config.toml
qk_norm = true
init_std_up = 0.081
lr = 0.00184
schedule = "wsd"
decay_shape = "linear"
steps = 7935
Each number is 500 + 40 x the weight over its row's rms, rounded and kept within 0 to 999. Layers, rows and columns count from 0. Numbers have three digits each. The size before them is the row's rms in percent of the matrix's.

# gate: layer 9 MLP gate, 512x192, rms 0.127, rows 391-414, columns 0-191
# up: layer 9 MLP up, 512x192, rms 0.13, rows 391-414, columns 0-191
# down: layer 9 MLP down (transposed), 512x192, rms 0.0993, rows 391-414, columns 0-191
gate391 097:534485430452463449458522521527482405484486487466459467429474533538493469457557515540490582438469552452501529527538469479498531570475520526561548493529515463481555515522550529477564472537460492489480530462515606479483465468426574475495504431555543455496459493496499462577509490477462551505520508471493498500495527477537526501492450558502532502489617520522492509509481506457553491470446540515554584480503488454415470523572498497447453539412435504431483503492513456544523557475506536562432497538474511449523448505542419422555490465487463507496475500516478474604536498520513536558
up391 094:536485524475520567489438517476503541486509478469521577560493501506528475499453545469539480532449538451516500509467464550416501463472546525467541531482523488531465452396444461502439562467442543516511490477489526533519494479507451595425422495460524487447501552577489446497461511529465490413467558527483537463543465497446486517466532529450479478480468455506557562428535473558464527450502543428476499472456496514582372490447574464557475489482456524439531466555583497497554500503471453506483556520496452502464454528502535473501487502531478476465518443463440477453543444493473537537
down391 094:476468575443477572539474484472473527483516503489494481468474445512548531515454488511529535521522467504514558524510483449427540549492502456517517545511527518519432538521477459503478479409462596432480522465423388460440538509504537555609481555494538552551486480478519461490492538470469457445482506545447535576423434551519553449466497585520525537538493523503489497511545551542430469547471518505469431478483522537486546458490561509482468575490486537505542489493435489387452481493516526454474482576516452449460504541488511453502497453450546535472478485457462451461517449474510476533
gate392 101:474539465504468522477509452455482493497516399460538477503488581558442513499512448543454576570472516498514517569465539489485502538517494468491473463482491507543496438464491514473547461468543451463482505514535557458549503435527453494529520570533446526487461425537460542478469480537530520449569444518515559535503473520434538455571493517453555484529458510476545532512461572531447394499480526525543489566524415472491490490514498461500568499451435479508439415504505499512527441461536487523459474554488486416481533529565461596439513513568483530508598477465542438513492487551509505458
up392 103:449530509486477551535466536513529444527425401415486469455487478498490526549545524439569495464467532514463469546477520437537529492563519570505473446496447470493549500544508448508470456548471503515545544453522473467499494465550519485556474489492464514493477488447581495505550491558506552503486558576534464558547490493447478464498484423561460545474475506480412563486570472493560544439547527547532539535471569497452469544527546457446433502460456463510545533491527496490519494470551571553456534462501428456504560528547476511515552448556470496487520584461505591539511489479522447513
down392 102:478475423486501440547520548606540517587557503450519527571471600528544472567471512488504566536512467479469492486455621508478487554480542495473489481521511460504454445538494477551484577498440447490475459423485549486486475488544527518517488491462516519470443475436512455601543466522524516479482484500523498464486478516486417520506521546544496458540489491471455524541506537596536509468532475527481453450470545482473463503484602565471474524495510474473576461507483540483569565551537543510524540430470517519484550498529486494503561435486486453534535564500549503574453552531477531528
gate393 096:500569524477519481485479533486520504551448558533518473557495522510453464452539398511505490471512554518478442418524402396508486463434517508499446473509478456514478527384483518477497500502585524533527495511541533488524514501493503455501495500589466445568587492545459470550484474453525453467521508548481579423543500453542481477499523533476517509544498544502425493517526561524469518583420451536393529467525498492468484473446505548553509529502530427499487499517427505526510557488467437478528533541508516538528441459499478560446524497486547549455459480547497460465454542482540454545
up393 095:516462480468521483547492594551502536531428534453449521523517532522497460519517543491457474571461478496486497507439544511539418454523510423563518437501467453567497502553517572526545458508555443488456445468506451460543575511563532521516500488511489471521467489556551509483469469496494523469477503524498455528447491477552517508418511552527547478502453466458525467462453496486491483598541522500485475481489524523453439487546487464563507508397428514472509498466479460431499491514542516492472460467549515498489487543578510521510558494441456445469491433597454516443570487552551395413
down393 097:533503484549574480506473414483479485434460487468466585504468516560467500478496428447503513480504573466474560445518495506443515511547545456460503492487539463511532458501481495551459552455489477458628556517519470526447414551553520469430577494479451500515470501475534542546467519487504429506467493527425545452480549566521531501569511473520497501454448465476477500488466491485469571479458507526421440437453474503474581525446537515490515449533536497486533485456475534510563574482432491502551532485452513429519494530465473479596521517464425481492546552466452551539490476468479564495
gate394 094:474577493441510533494568555548506541530515502509511498468494415483457475520491478444477472469499540551557523508552575491455441536499516468539561509539511465417469495515478511491533500552554461429477513521502540497511486411437559479446564519560554425490477515485452465555437518542486578373470492451496471415501543475435497453452475512484558492534541530512553467480530475525532537490548525546451499454497529495473473494489524465471534579533497518511465498495416550506508507544446475527518452514497496483497403475533472504534461421464548491539433465515516611495492516548456526549
up394 093:561559437422482457468501514482488568561454426559478462488491481501461426489507436487502512519519537516510510502501504469444462490558512516527538472483553459512447481548496501505485444553562515488495518510523551547503388472525490442525500534480471577564508496483427505510518513483450536502518443465487544486409530509482486468518537524487496513440489515450568538539538502511406411544474468514536485531530582499486558458415479514534546498452450439505461494431430525584543509480479488543539540461417521471507488533590509493476426490489540468578523519490535462442486551514473436555
down394 088:459516499548506565480495459470416421513514532488455486432545523480542571523486513489511488455523480479494515515553454595490490531530510533433465545528485467480466541439510517539522530493449574529494517497559470433469409534492462499500411457473500540508440523503506505444465486481562418548464513558503481524506487463506521498462537493498467509465487481488491495494546305462563545392558517520507526424523473493550470476501513490541514469446462481496504525500501513524461553483531555513499535553488562524549505517503583472540492514495467524476553509509455561517483481450543614491
gate395 108:440469440496550484547517494467501553511528452462499471547431513479460481505467518469485480479552551510469403455549445435527497472429544459554432462474516518547491562544475499451496478542478476542548520554518519480503531497542567455543514464554510456502463550467526556492491518462507507500534439499515580455532480438490481517513443490535470530472561459453468562545478538528522523537521474519520581505461509515525507425532502563534564506509453446495467573446411459555468447540533496481526483497480464577531560505472589562544402484578521513540505551524533536457449480582455490506
up395 109:450539489514433505529546537552441521465451490473493552524523546544532552575486496516467530460491452581512486468536480508519459524515449517503479457466498498487484492539505576517498476549587519484494507470509459496575487538519563504547434564573540464541400462438530451432511484458496546557481447546604528446492513506479453499526449535513549522504531482440552474547513507473500485512515512479469577506492568535458475546481465515545454450472546472463501539539560550562513444523532560460481502514571442437466446463438501546458531504444498468505502510452508558399514447525491446434
down395 111:443464410504512497439494546479433525472482484504512553495491516435500538531436481440361506529424486511516446522467500436475468477555517485540458492563467475541554536515518486536497481464431476499545467499646471429399490564461491469580530539541540479508505438482498476548486484470473505493497512473421567537578447416486450423516486487478492471476502531506490503513485459462526502515413510454497494554530444500482485574555492560550494539494529506495489457477537497525565457526439513480536476440538472486551549499494553503535493511468576521454487527486510496500474475488553542489
gate396 097:432483491540552484442480467604490550445473468495459470607496477480527455500465523531576480500520496506422480444535464514448496539473540538431526492482567516492468543493507517494483532526493455408513547461459515529509496435515465524501554453517512497461475461567524446441542590480504436487485534477513472502451433434539539528547546509453465440479458436510497534529497507558484448524540504548476554415486462504504519435494536468502504453586482403509538586488458476469490481532506520466512492563512558510508438492505561424447464506478545496548476480471452547539476520576539521550
up396 100:459494567499564425598456541429463538501494454485497536482535486525475555480552529539477541443491473473543521553495514458491573528513526489556506485542514476462511447463450494496548520506472490522467514484478509450462560533487456497506515495558522544496442518450524526439492497469511507550562461515512539519556569551573423566456535445472507537521546586475540538502431485479472493489486501498532473496539536485484442581503427507489529465469508562405480498424578471498461467483547515477435532449471538483491529564552527465466507445522422534403457534554458469478592477534502497555
down396 099:463450502573470483503509479428545501491518465510438515497503474524503563502518593520496555541505541512520477495509477519550504546425518530559529485495460577447544508507475474476579587545499461541497506464530484487530505453494512418529439523527521498444477471471530490527532522446478501548476526541493505559519453489535463494496556549543580545435420517388496503519439498436478465526518438475514537505448483489531467470491429418503498462396518543415459514543512511573410488493530478590537499510480494461443459507544509550488531480582526530478525413520537575516517512538542502504
gate397 099:456476502530495425535531404526521504522441399482486511416475577488544543524474479540499491545450526512547538511472528424448428558477489535508558456479503523523454595576577539553539452489494478453477503521480570463497504479492529492501517556551521533536484512428520552526566526460468503471461539511500548466514437518441502521503499542466515474490503525550526552527454517470507512485530493476483437521454488426578501468569440540557477455522462524429526541465444499463444456426488559477489479516492526628493469465559519480450485499472475442485470497464455472500545488518578520475
up397 094:477532484499541450517547474425465558470479499565520535439488487514531490508454553560518454418467435442558432587459468492520517477478441475513554501558412515506497463519509511509513557483442546499527606484506507520444484499570501479538502542437468501557539483518560493540485505548522523549494512516503521490425473534447495566546543481455548513461398485454465532540498571512469437479535576530517528474529509496446501565526510476501569476555534501505553516545508459491464488458542416510452459453483455549433458521531487528546485531465425510509510527490551521444596491555535460507
down397 095:424476630479531491522537601540541553525522494502506492610571532544538509462499506420509491439574578497523455485475516432504499552410478526513459444486459576552451477568458515461456459485496488473472468462479503496478549516522469518515500540523535477512463471443472520508537512539546511449532452486554486487528514486527427502483475497504560518536471482519533518456531557560506541479450513522520491520491529442492490481513487492510473464513490452473534417498518526526496564583512474432606476483516508477523472607513511609481514527448512479492482474551557538585482527481545457514
gate398 094:466497507429588437531544527555546467449572489439517443461563523484477463476544514549518495536508475526506535472515491467490500567456514478572485490517467501498519492423475465476549531474435503572382498513509548475447500521470455448547477545578527528469489532465524529532543453434489429513525523542515571566515463542495519449511528472492497491496438472494525501528493481481463517547495560519485592454435465518464513505459471515524499447451603559461552540484446453535433482446450556512473494516436462545537527481501545471487590518502498526519499508490525449558581504506484451593
up398 095:454459497489569561544495444534578498480582511497495470555541565564490490426471490507486500617586464464507522508464532520503520466459509568554521451431518551543456528531448569530497486469479489473453497480544459473423563490507516481510517541461530506510491466547468504499493504524547416501538480498531467549539501505557513451522450511510537506430537516525521469440541482466443530562517497529537518494473451471448527419494507549560522403554570502467561518475477473425477477474461503462437562465537464567523499562496536535511467427454516448546531553473564545491499530520473560497
down398 094:530472473450520506519462498458498482481494583467549518526459542522455500442459465479430449519473547432496540534441478546570495472567466552517457482499538470568508538550501625447503465545465498490484484542530480483562540505493539569503478485488506490439524527506435591533446472577465565476485505473490538446511434527521484493495438506509491484478475508485477447497475460507503466497481532540494486554493526434446558489513487441469469585498551488510424490476462508473459507583580522534558481458503463482429420483526463484506477466476607553448462453418528465495503446453543572520
gate399 094:511533502485546522490523490514449525462510569556531506559489492527505566540535584498594601524466477547573486532517405470480473456502426492499478486433485499504409553466576499452474485501522504505501481484507530464457519439451506502478478527510500514530545535424529494461463483507473481540441534466561486539588516514462518498547455536460418540547505498513465419503546443471520463517520510546425424504521479456466504534460510490535532483518502496362536545449501452467581489478562547505393544532476477517452522494516540476521506485457507443536533558473490543478491484535524500424
up399 092:539462459435475516531443478533485510501493513466523500493417489448426487447502469526425495507494574516507504537480512521491515490500532481549527437486513504489427488463489512417503480595441562474452464565528495510472514401540508510452521464460458577534467488516484554588513577542468532498481543510478438504576563544462473517437465471575563569538513532445458495439517523465462487505492487567432406488562479455525522569503495507483504570478482422501450519507520504533494487483487484483464490566532437514541429515484520443516507442487503421455456508454568484483534534535558550507
down399 094:504521446456544441595507503544531509484615499466468574520562463535497503486444505518466505487492502467532489476491546542555525451460514489501492516476483552540502486535519528462470562474519579460505468465554468520509551525535489474541454519536524490463468460577551461490533562446463462511518434500540487504530460511528464524518530455504454482604459456493488439495451496504477458412495395433449516529470528497516531528562485533414434448541487462530553502464515465474505476483460471509527461443589501468505430495487444506497468470434590474460549471473550554489443491596546450506
gate400 095:530480507513560502445488495431512493559491419499540549521523508518577532547464454487483529539525544452542461509542540511514467510479430475441501535515432539479498474489495463465530447450442476420481559463517428530447486470549477497432520514525491446482516459504458497507514519459480451503482475520608522548479509540486493408487496472469499404511582445472515466459520476484470490420535524518481539482484458519568564569549581489442552468491492494485479546526477529428453522482585427571508441549463546517468563505557512525586473532534493511457555500482473434555471532479511472557
up400 094:483592496552566521431521493571475446486554551535517511480540509510555509508524483475508595505457557466472414449552448478477533465520420484452556512550526514542488510490489514449569516473507526512506512523505493503529494489453556462481520477507450494499501496454445538586471470581547526441474470510481502469547496490535487449531547487358439539531528545650539512562535541454552509449449463537533502492518453458498510495529500531463494587436552497540502549474483556524495460522474524521507489456544459467582451504475509461491509473509513459465445525503498497513547480449549557530
down400 098:536516453461454474537409500543510478509467543581556554464580465494527468533508440447466506495481519467540497488505499480424553419473530429503542548559509525542527441480380527479525500515545483537490509467591467524601503508448452499608534519515498543552426485486530521535459552534528489525473445433508522540555588466492511528577462500431534489538467506514494494485491445473511474439494509489516515530465486480480533468478471525447457507463527538506556515545442506502554485493466480473567488425458494508518489445450491524531553486523528464560523499482603523429517451495464527544
gate401 094:508471454489487401508500523517479482557518484489411504551495579528486515474448585525522496565499483487510479492496516427486496539445526525419504528554536547591531511509524474506559559493539492464485565541474518429475576468478459457593464495506441524560476412502486445500462524569501495508477425523519518522466427497478500512531507552571552453522494434536495538467516545457455475536475527522432488429477511580486576471464526521529516540510482482532487485498513472523508538434459437507428487561448494517533452458576551448518459560533501537439562455524432483483540514522529466495
up401 101:466516508511553566494510471534560500565451490559489512489497480546574469494538458481587497486418539438500453488574502529496544494513547495548460484510468489427445472537488527490498430624526542506464466491476518523493448491566537508435480447506553509497414542478455577505563528455472509554551501496502487516563558484506452526498437501573447470504534582554477540563491517513522537499572517569557473493472567493462438438520535511453483462540563516562453506501478487472493458520515550472581553463524466471508540502499500492516487435441445435518472510420548511487523517534552532474
down401 101:470537515448534577564458470485549546569514435482460459488562477566542583491483536567591477462503521483526438486487481456508501440543508544466475469505521487462507484543514526461508490513514469408467471472432491495486431540506495564486434498484478499559527584521430538463553509485547505489524503555534440501489450501560466498456482570582510523575493475543492535528529525467474534525500507519518543418463531554468580500557500547506448542472492448527470459443485495490453421430559478504515424477496458518480568533582534570555503497471500490476559484455518525439509511550551484514
gate402 109:536472484424452508575382476441424541533468412502491401444488509574465409501457462503513548520511548511561569548467519490519515492483475393534501442490507564482520484535546488479515456518590461528471439564502494478541549468442505493547513503536491505568452478510469494579485481518454467517483507524485567513526468493573536507483528490529456514483489457503503504551447557534470503542528504514470495526483537464481486466529449484539497515465567456464464524504536510491444527552517423538469454451478430501521448461501565537530494542455456523412518476466521437528477483570508568510
up402 103:529533523458536434540494560477474543529506516499508537471460484503569554506575477533532502505507514522536549464422523525603460495494523551500487485450498491536536519523478622499530493464496488576501537495513553478508529535473550542559494476528516438527430568476509519485468511534471504462571487540515550501550443502384495525544486447413542493525457491480515478524534494496499566492496553508548465464533584514567475555488546474510481512474515543463592400517481511532471486484512521524510476462488409478443556446530484509507525548623560511490444445513468471533506555503484425550
down402 109:473479476426526493472489434521518469496436553537456547583479504503406476484446543531491570581484490530482519485469530482601490442530450485495508454510525509531515548478486475476488384438541520479520516542496463511457490484477489463557535528529510485495430475581454486487486519523487411578435464494531436563472555513493553591483554510516529458487440492518562509536445470447541436500467516489531480493486434463511509476523438452578469471507460524478496474518520479556456528424501532554497584496542491478515476369503490471543478477461524515457469483505583488537508482497503506441
gate403 097:481517524470443486531482487426575491486476488482506452507529512484465471506487565549458532506577502466482474565442536489534470511505493505423512476459454553461450464517484560507461470475523494422464531564435494487491508536549501482578509521449426472487515505458483484509525465433474567432475516474506463531476506465552511448479528524505520479512522445478473505512415498468562527437470488471508491540509559549533414463585496429469467398475507489532522566467581479469429482563533425526510544509485541511525512556557595481525473530503450376488460501441521511598494526479523535501
up403 095:506483441513484498491547472495491506555453494564481495475528600485464481518448460465501535474553384480507597544506539466490551506539521535504455471550513487526496454505536518507561506436562557448496468489473454507522505505506483512490375501467484479471552522431517555537456501532522438479491470507502506486434456477495511527551494456435496529442471518520501464485530510500460420552462459470526460474481484413506597543523501474497525439589532507497556518504469520469549479464505563454453477507552474390536445534509500555562561559515514570430495414469448503482532519505561476531
down403 094:526478536454543479502566483411517517512515550509501461526454544498460521437501567530427474451463500470513441513493463441498496548495490565477447509462462478554538502580513555500472505521494419512437497495511581501435479474558428528505487523530524491509512539573556472452545475574562465543504525507600535429526469500510503509468449539560570497551505455532566495469553535474556512527480546507540533468526498517442477509474557536515477453490513527561447514514507566446468474507471514467516517563495530529662529530541529529580505470485516434496472518454462512540471466434505510453
gate404 093:453493573539531514528442397600538491484499488489499508568456478554555517573495501511485513525508587425527441462502583544488629544438449520470480465526502558481511469435588518506521489525472531458470506440500526472511512503505495500466487519494464538448452517494496469490504484493474560485506467454539551523516520465518511492474510523527401553520488453487487534462498556473471453536494490547426452508517484519514575468507539545503445498497555471421468514518537508450532465426518579560501517558554458454523543449490562484474437538544561443531506518570481462569444471463510504494
up404 090:461543556504594506470433436488455500494453468424545457526504528467527497506439471522511498475506585482493507546474478578537532514443485554502530487486564505472542533532583550545522533596410565500517464429548536502516477515552452468433530509427496494511510542428485479492506561435521456500504525515530467539564501551519501509561498545517455540590477537473473484480455526440561548426528469437467519455468465468492507629507532491529523495529554497465485496483534475556513470474481509504478545512565502481543437510460479527425531540507495553507459466551515449556509470554502549529
down404 091:540542472499503475502491482426499454439537564525533467542555443487504489469515537514443466451547461573478546461456533500463517524481484511432466519500541462553509498446494529542520483489492499500512429574564447563532496520485504455530448551464500542539523547552508443431438473458510505472568535512462500436421567547572560590443515517500608516497556462476523516537456528444505509485507521455449484510524445457446515466496529478445478491430455493515503498535524490447498543489515467414451494431421507488503464502425444458512514499585502534507503471531526618491510514531459453528
gate405 105:502455450467568485506493509519518545497446525468507565445492471547535492512451476449541523578509476406432493532632445455493507529547530536502475463544493499535521522501452500490505497549532561474457466472434497472503477511447519516465474464581484524462543543527529485490556539510472520525543440517598477470495489454511561523469463518555426475499534501486502539521526450495496526604471462568461421569541427476536556432565540503539512527513524507455452403535471505465548443518504461482529477471456460573473479557509496474459502492465483448502546437518545458517466488538555558453
up405 101:485476501510538513470429477473462549491510560514556431537398513474579452454564479573496530468529514539541499516489491497459535554460472480475452535508473538532421465494525480521478531538515442487501476454555525537529537535505516540544538488504511467380461516550526563485514477519498565458426502473483573501560590527448491493547521518502485471571520498524445563493556466543460496505434468467445514497549498530566378490446513489502468490533486520524478534499556494508491573563482495449533442489495474510557564543532508527509498531534609488534488457529525559538508524554580494558
down405 102:421497477497503499498483525452538564421491459503479457514543520477477433514543437502516468476489424482477601559505571506492495560458481499490537518489463479468499512492538429542483550542482508394482485487503483459499438557524522487438508511500467433513471416455507442480515499457430501510533479473551449483493494470484512522491542518500512449477500432542493604524441472550497513550457494480483500552464557507444553546395442523487586557529468495480459498456549477527543483512497477554487490467527476514456487501432402572552571475524558514519425496512480436486480565472576453472
gate406 104:561513547508531469387415493486524560534452480521480501486468474453582483474525425415513465510513522508488569486508447479556506540486568527496519546531544499403505515420422509489495494480557526532463495510500549586482496456479474532446496521524519434488535513544491523528484495541553524468524514502527484485510431524475590477543447474470471454546538485486513527472499482534488490527469509542446412504515502572534582509476440437478561527543485419584479488502397486526468483502461520563407497477474547490443504486520562466509467523549522449565462495514511573447547475522520508502
up406 101:425470529527480559517475490483527480503522514526487534510539503497490541557487573469590574438481514478477474543464534525536493482476565485514534493525447487553478501491503439583544543435568525569468531538553457454468558513551493421489491539511547534532485560470527429550526484463474487523483490476498486517638542541521498539509514536461530441463471532515548527524445533474517504422468486544492511480537488392429421561490460541455505468494526568486541488525601415484527547486432534534504553463456417452496523544504429501512525495482470532485500522508496469570458487514524497527
down406 103:533515488520455482498536448527517513512543478490551441529463468508522494460512435460500566472470510548427513440443485508529433544510539548454500525533511490548497437497527517510559474523555561507524512535539505586516494417488501514541548481513436563488497515562521465449531439574493475518495556505518481494453450482415568443471523489452493475582591520510529428523484542489458462460464518519516473400564496499516511453481547496530528537497485517410470516539472455504575461543461480539482478439467520463513571428505475537498500553564473395442522500493578460587511498493464484444
gate407 096:425540402548527523524503462539422514495470442526475529535455542587461494456425475509456499547553527501480550509495476522497556557505452532439512532500606522484411433539510504480524520420557514528454507510457452479490458512480478529497507459464507420385504475505522514531526530588542532516508471448564436509531509570516509538496508484468411482467472447561489549537467495433544450488462478521457504529548467522443504534512577498445564535417590467538507500542516523501531507439530521548490500518514483501458519495474523480528424503520433484458491454485479513509547521563493514503
up407 098:533509473450595531495521494559508529526448480522455457500499509499479529537536569523398510476529552538488504520470502512482516420480511468458492505556498478472547487493495443487512535522527470451485514543524496521477531459539394471527540443534442524502478553546514566566465515454533484492543530426503514495538520565457503495515432484496512455458452418539512529529502494547485529460446470493611429449515522482579452454581509495502497458480504569530562444559535503491547408481546501496524560486472523527513514464483601514525461501533482504553459510415577522442529481503402504435
down407 099:412461452490474476498523533502485514516488538491516410486527503483456473477589501401474441513481419423529509524524510503478471511494523487513480539537545477551479533479390533416513589522457503455531498479447551506449495458512489552498438548503515484559461516461467481441487533470502489510588496520494510478422482474542510398470457461508490508508569421487449484466469668485520498460483472491523494529551539578562457539541470475539555546444484448511484532491505465527500517511495531445527507521536512580525488534495477498518485453424479433511518497507450518536479504493535427484
gate408 103:465550493461459497518447500448518476508475497516520506573454512478539550448492585578511559517521503537494483513485492490544485559528515491539487512479485543459534517511538539567539536545477477462498508465492501444461495512469435504501490542572475530543506487480517484518458549351474530516492484487570507508482503519590473539457447506526457462479510545490464541470420506594507490582570462557482505489497494470582466509432434565535488558451501516518506563508491560496538480464498522484548569447407503516531492534440486549553572467513496442516538465545472475585456497420496478596
up408 100:476500517462569520420459511522572551449482529546528549476530449478522507496451523471498478542456480522446499498524409534514534461506543522499437501517473537509415490503439479422497483510540497491420532572457476511483524502602553487481449460488514512535457483476516574539532506486582544509534471501481488500400426523478471499501512483506494460566525472500476500509498475495493517545559600414489499496530521565449550455539526467479532495505555553543496540426481497493567485441507506520507504517559484439554470612521511575498549493460456531579506586493485477438498471554424463485
down408 104:478484532511484448509541492482552542506488498493466473483548525565457454365479421562527501543522528469491474534515449448446422544537578545547414486542486474489547493508422489536482531472501496495518367552403547504528477513447561525483482510485422525520488464479523518534436419466560462464462545478540488488536527451573462542501539457465519530490453468571422533467521495405446494512518532491480465476497497458554475532470492500533518474525512540415523512482489512467520442527501454487488491429473538499451435514567467465540501453497482505495484508472509536452500516431529438498
gate409 100:478501518454490538472472540503519573546560441448540487524535556575530516454522482497517577529547506460547479492566521514581502457453564494540475494519520528526393526480454450499487424433518512443525616462571463542479455486551510518540518509554482478448538521480468533532531536462527444488462477431444492486545525506498541490523540587428505445479465503527501494473505527467508442481527470471508546573490489504438456447461453525558528469558473521530458509485449506458509573563546518480541487560541450512437497470525490508517385470542412502477489494474465477545485464533566515510
up409 095:490432525526516510473560509569462456508550527565468535493507505560502505509523514500504555517484458574505502466459426474426531519489541511546443530487449430468440528498544511567488555510509477529459402503451454470575476501485552492455445527506581436532566542544440444551487453462570480498550493527533543511487481545514467555512484548528519561488444519559487475518399448586498497447490463503500481423518487530533502481535579473511475470513506570488528493533535457488550484469484555466594520515481528507529527506557462459542513477522542485519494535429476535417437514517573553548
down409 100:535504454446496528568521490528537569471519475485473509553536520514518471465560535528509532516521541521488548541498520417489484528561523512453499398467481522552518447469504542526512499456488435450519484556502498621465515486513498437551497494553456466514461510517485553502450544492600509506476484524504555488498511488490484474491485499511454534506564579543468482509481569504539518446412514551551458559452485561514577562539453471532466464487495415520494550496425554513471499589519443463498414481592519514424460459492545495445494518463551509431506489573486532572520487558491483539
gate410 101:521491479505506476483455453517516516477512477491534539439584476502591523530477458511475552534539568552533450453500565553509474439474437443443455526505467477512541436578460451445509540496510562536536523514487490489470382468569458494477479466548442449520523467469514577563565516462547488467469479489468576503490479475517440488506436513546471521494488467474527499409535604439492507470538534500483447526535477527497532554518470430529481461506473534473522442478478461508505429526506431486453485443510569541561492523498543529498486498495404487429585568508552507520544496467535497509
up410 102:466449538424447504516510507537488507557531436473486533569474465495392464480440515488492492515509485463475509490473480509532483548529515513544554485478524583452453583553577499487478467543526500413453506504434571438463506532524513589453545432455480488514485531535479456455429487459480495523485467491538476540451530462515585487437473542572494491419408530501459481503474436533521426548490569444528530523535452529449495454489533548445565571534462548505505451513472524505504537526476501465625500507487535491502489518473427514460441512524528475517465478487488523474504502459490432506
down410 099:436439490554518477475489520561632498461416522444518527547471487577500489475528528494546476488462498506533491488488542538497498508520423476494494418577583536532555552482453503516525423502589509503460534474537521512530501544496460532464513502527486502505458527449430468429530520501411517515507463508490508437526499535494452504486518491497496518516499467525527548518507583471507527478527498521492456589504486572435487539497482470536519509468539524521456450452540527422426536567561525547524469474525453545534497554489596515452626531452504483477500539517495470554507532451549510582
gate411 105:430432542470626431531467489536545464485547511514461459576557465479491455464484560457501501539485485515513415509496503512472512468489491455573463428425542499555422506484504532551536495570499425475500469449479513538478474563446526487530497484465462536607481570409484548506510473537543547500514601483578523548527461510545468499477467506540506449526518485431499557496499503436530490555545563529477452447512443444474539483545459455510431520535505544517463512496533497527488471464519521492465451490510462435483421561489519550525481464510484498567514534525473484436473492502467496500
up411 105:482459499464478463493466497491543533493554430520468533595469532492507466575465567532474523436471495488517441456547447514432413461489521501495529506471436507518522471541529579558530516531503483471487530516442476577562505551543513494438505427528530491495419546494523431478516493548557506548552522519578425551531510528522533541503500502461524466451521502524529481532496427464501503444582495522471452480436523464536462542498536453452533607540517464549471515605484505478514556409466467531508523476488539501535472591506524518569507419487529522505510511494474538557509479575487504537
down411 102:485531463517445511440456515467473486533515505546553549520526501440554413451539428589521408523534438480482479465509514483478462433509459588477469580590538472550519592497533496506538495540559468438553418481542529492491522463436523471524485521528493478467498467492482485513517505537497475508457482472550511493552525519453480434581545521514529459448506511515519509486454563613514514471487458518497485465501520565534452482498451521519502491594532465484589455538435493472542485500532483521529518572549461428520546500446427504473487533490480569486536549492509550520496543454507426522
gate412 099:458482450505498500463483520605523493544538455518496495391562485547592536594466495426511512521455441491422533502451451508452541472464496478523528517439466523510497525494517548555461413555492476564496475492514507481521452489493462427464470490508556556502488479492476585530475454559531489513479544534479540518555465408541549457494516528488508473484506527522511481510479539458441473518517528523527473485532505427488529555511460548569476460446529515444522528494585410579517518541547511493542554442506412465522502517427475474442556532430479487460485482533466552574502479496542497502
up412 096:536493525477460490489502518534448545466433490415528522455586396475492510485554502491569439499450502467457522566481562417501531530563571505467495547501493515525492514529542433507532523479410478453515529488436565526534440507491527502517569426553437495553420482610511444526463546457491523446500497514557498558487538437508490398494523474497498505545547555500521545478464506529522496484478560530438508525551546499456513517555439459552519497533465509528536555553515473417506465527447486457504434526540483506493503544475482498508525498474532567578496540442509534488551510502481448498
down412 097:523484465554470503524491587543552443510548446465504500551565508544501564429536450592488493467511534549541505453460465520555476492456537500473488532431504549544486482494558493474489512520429500468383478440511462542474531541512459483484452538463501438514546542565552523532467471557568402536522509491484474572515471548544486462485496488478436507475521464501549541460453541509498563468559487586514553424463464441502493520490466508517478512569510520524545589445495516445426510476512504540490527480540532513547516500548537471502470545516500507514544490455526429562437543526544571549
gate413 103:554505494469525464456513514435517580554441538566515558461537520490501426485535467548498518470559480467565535445505499436528477554506525487517569525527509498608537516585469546554545442509542493496465511534488506499451502493505498494547475534490548519450462477536515534486507525535471527405596534426514481560453551511508583461471407564488473497486525509445535483466433578473456488565418480520553540551456535497526507520523501445537460491483434488555525458434514459453508465502550478523474444527476469420467465556530561497521524506461542549503484515512497495482508458565464438506
up413 105:505500467497489487497455454481505547508471545601463495422407510489463491456475490510474437528488526515468532587461460578513499515461516559509499439531493448409584568551476461531536543534448473455520520487491515524526510591523515479512494482482516506477489478443533519468460447535531470483483521471515439557464514635543554503482457457514523505496478534532496475488504549523515457466458467509545411547571447502468480488468462427517518491394517525449529517514556431603503480549503458467473474485502468448465520467496535500500488449540525531527400536492491474438555469458457555508
down413 105:496497478492541524464493532437529544492458545553501513568475512476471556386515528518488486498487543489485539539429537543520517540404511410459474456467507513523498511555513532435438516484459475508455493492535502511446538492538479464580540421464443516495486438466546533478453499495637466506481529481515432433482508495488540443565549480505468462555461462530525510499528459555535515488456511539514481521519540630515500476443409466482513426473412493518492524463520542507541503512551488477525503541533500524531493513421476449427511500525569447515426488521453516501546458507522531559
gate414 101:517495468555562495479473486448510445507521504540515540502433510538492498551544486441502513497501473480514566541490489480564517615446482544485521511585456471541511455499545497482429461486461468559518509471440466514416477495489430499443585464604551496472503475496485494503482523503546533551521472518443506469577488466486456466547523444483462493538475494455471493547445493447554531541435508469568532460585490421509511465532520550511559511510522500443449567384469458529496487490485492491516554469470519448500491501530571535539516425577514518531537564426486511516487534476436466569
up414 098:494499484526455473481558470487548440415433479548471489489583515494488565575476396501519519508492452477498481512499522505457558509512449429523510527553459542477591449524472486468538449519467561526478528467478512536461387569495569504478492556544471486456518492555567445519475578432456483518547514489462540468462510491547429446537489524486536538540532489480459479500451548457471519422492489514465504512489468511524481488485522532475499477488447421469578504488481510464444528464595488511415469408515471474540534501525525537521554512394480472529536484475461466562501524502464448541
down414 099:411456452502508494489487535439411415518509499508546457490464522522483453434507525483455540479409555453513491527541463515538593518445531470463452509528443535506486476496387520554529549481489486491524484453494553514433460502532419485484486515526495488549438465462539539506532569510565540502556489476495512434484524484474500451495564512529473529508494416541462432451442514482486577518503456473496541465566483475527506509541514555616497432527461539517460600488573498506547519531512477474525493492509483501471483556535511489535533457446457515492436547555510558418509517543453512485